From a checkpoint of a small transformer trained on Wikipedia.
Size: 13 layers, width 128, 4 heads of 32, MLP 320 SwiGLU, vocabulary 3031.
Training: a variant of SOAP for these matrices, 180M tokens, 5481 steps.
Each number is 128 + 32 x the weight over the matrix's rms, rounded and kept within 0 to 255. Layers, rows and columns count from 0. Numbers have three digits each.

# gate: layer 3 MLP gate, 320x128, rms 0.206, rows 307-319, columns 64-127
# up: layer 3 MLP up, 320x128, rms 0.203, rows 307-319, columns 64-127
# down: layer 3 MLP down (transposed), 320x128, rms 0.179, rows 307-319, columns 64-127
gate307:096079156120115157101161128111143107096094174133079200111167146120142122157135110140111118096154108138143133148113079128176123163173112129089209137123096090144111127140102067157116098123138092
up307:141092193112119129135121164125137070135100129120091172128147146097129078121133069152137112089135138097101113143071073146123135087135144124119189164137121139134158147124121106140175155132124142
down307:085088146105178113172102152135129106144163116084160157139180110139128090104109136144120146170100137169149151124092170189084172136133078141060157108100127123112104134106117168078147143164151152
gate308:140154087106100150166121191100128188066168190096093155118143114174107151082098245178130136045125111103039155166130138105116116111093142110112146123093147141111178054144136115097189141193127143
up308:115119127067079193089093107140117126150068083179149116084159140099176092130151105151138152183073096132154084114122183145126101091159155097061144170167095078092129148154169164090084107125181153
down308:081095103110136140134080107100075145173149103149123169125117073046178125147162002073133075179124093128195162129126163099140112155136127155069208147203082112200154133137148138098130092116155162
gate309:123160087130106176216166102086178108122206082102168108083093158093170100085122125108120166118101153101123143123133203092141069089134151129065107134164109110157085130156139095093117142116160155
up309:158088150123151148112088147160108127143097163134059148141160175123098168125151163144159097129104124153141097125109108173184111146134113117142185128148174176185152139108152152145143125183085192
down309:155166231113100134109134123159087161101129164096072115118089176124129199085126160157138137133099118112136153155128106188140121117161110093070091116109151125133065099139160123168179218077108107
gate310:161081140101151068156147111141136125122099132140160153141198169098180135165150157163073131112079105125121154153163182135138126102141084097107175106188146141170205200127163089159115104132053133
up310:139123111115164116111188099163125108130129114081136180148129187126125098179154142150090185156103100118150084210140132095154135178117152184118132207110105051093126130101110127119111182131176124
down310:122132091147159102114126107195145126142139158085126167145113177127164092137111173151108136178139101099091103199125104109207097177097100180071096097196102120065152153157146170124137159114126130
gate311:099162163113112103071140126102164123086112127126122197111122136130136146123167104165153103195170151134102124128127155058178108094084176107109087167089097151072099183183146146158154126105171123
up311:098165156105150105108105092132169121110112126121152222155128147112108128128157123168137125107155179153099129094141157068169122108161150155146081109102111183115105188145108083147169110135142149
down311:107079103101116163106071104143066157134071089142096145060166073046158120087078143100156156134172217153081104165090142108165154112093157156124127126147126153088140140136156160103081109186095125
gate312:173152102067140112117137111131151093108033147144091227097084114092155096136094143205041123078120155213119110168068171082108158166108126060170152144141177106165117175118107137125130136141128176
up312:043071093138103139096056136086130119176125155138149066173171150080174169153109107151101150114131117148130178124089127072148147138153180189100115122134082142094100165129120139155061124168141116
down312:166108103077151111136167054077068202159060104082161092098093097126199150149149101127192144083123088133154078059122121120042139174146135137141156159121133095145141146110120132148096133121135111
gate313:174229109102122150095116181129105136206143151185158167117111145155121117177085153094149157116156131153103120160142148077097123113163103089118130156092080090108161124132067121192123186099162151
up313:102051141153162138161159109152182117068125096060154107167110113117133084115177090191121107116133080129126178153093119188181129101135141159164149152160171178228078106161158097102120081130110132
down313:097100137133097111087090096120108158161172172129148183104095142111105128152104129188185210065166170063111058110119135146108149104107096123094154123113083168157146111102142096109163147109127182
gate314:102184192133116136076048108165116129118124160168100144106114106161122136153116176140091137096214115118115107100095162147173177175085141207088144147132106112121115074146099129233062147126214158
up314:133078114126067149127163116096113065104153075148125177156173141119182113154099087156138139101137119135131176161169157111153149117214131046227085068139131088154175116169136128145115080079119116
down314:132157095178093127210109093097111126168110086146186112148198166133166105195089128145151119172106120107159121126123160129131128148132079122110108047103125102078238059167119192110116117073141108
gate315:143152094098137155080142124084095066100177116057096129122129156131127164109194180142051119137108127110086104122122077167180083151087142135086123136099148203176119183106123163133110104114059135
up315:164130155145162150129086132087152116130159130169103105161159093081136162144066053098190163148099141128151079146158203102143149119102108126136185126111082147098112087166061083201138143119219157
down315:135100134156122146086090130139202159105109136080159115148151171091142107125094093167181077092169151127196160140133255135110135151111105084221133081119102145110174063144112126154156124153149115
gate316:172133149103104198137113141135179145096149109107074152111139115159116109099135130152178187148109150121091156155118170149150148125139122166182142145103095165133149130069079107156125161128131180
up316:169130156118111190127148154099182148105156098127059171091107119168135096089138142137179150127108162125106143112120156125153178137122138166193141129075125165108173135094103103131115188132148176
down316:153093135136148197125110154141114122091092105142108103156171178126099126137142106122076198140059185139093097050139172118124122047147120139120170136091126134125164087104095132150119134127130110
gate317:094163151123144091142153131107143142089107148137108129125115152116160173074071131168109118064142094084142179097076137170150112130156097091126018121111107122026130144179125137153087082105193089
up317:077202139134133043131167132125184086133118135172119188131133134175109156095121169143119068126139146116142151098167143184146118171118073157139099079105079139117059125196168163064101134117167123
down317:082117127120086126069102080152102182067047081142122122040098151165125085087053131148173082181150179117106067114151086131099132127173107188126139053180160200102151138144158153111129150156122101
gate318:103100091169136063155191175103163111129120206090143085147154147145156160088133165197093147156168133135095134126169163151135118114131122134124160168125138102132131099121123162159160133131161105
up318:183152181110135111193092100117141182070192130082184133115101102162095089145090126063139114078062111158063165144149101104131090109100056105126027060141179175152159139113109104135167207141074141
down318:143171142108165141159147142083107145127165141104171089086132088119076105152090144116085105147121132136123150216170111106148135108111152077197113114067087211118163146116102095111139131123084148
gate319:255169112084213107098152113149103093135132087186097101063118187129204116156044094103115125115100143120131147109105133178081133078141099168124155135149188116140117113185156123088201133082146141
up319:163166172119118114082143165102149108089100148180074164140093166122179107107142129131123095099207094158133124113159154176149069184152122170161182143110113149129173113130087012112111092115126144
down319:215100150145195096119097200142142185155118148101127064121176123104177099111091130091158118201171085092145105141097162153159093140138145126123136143167104119106181146117178075120158085117179108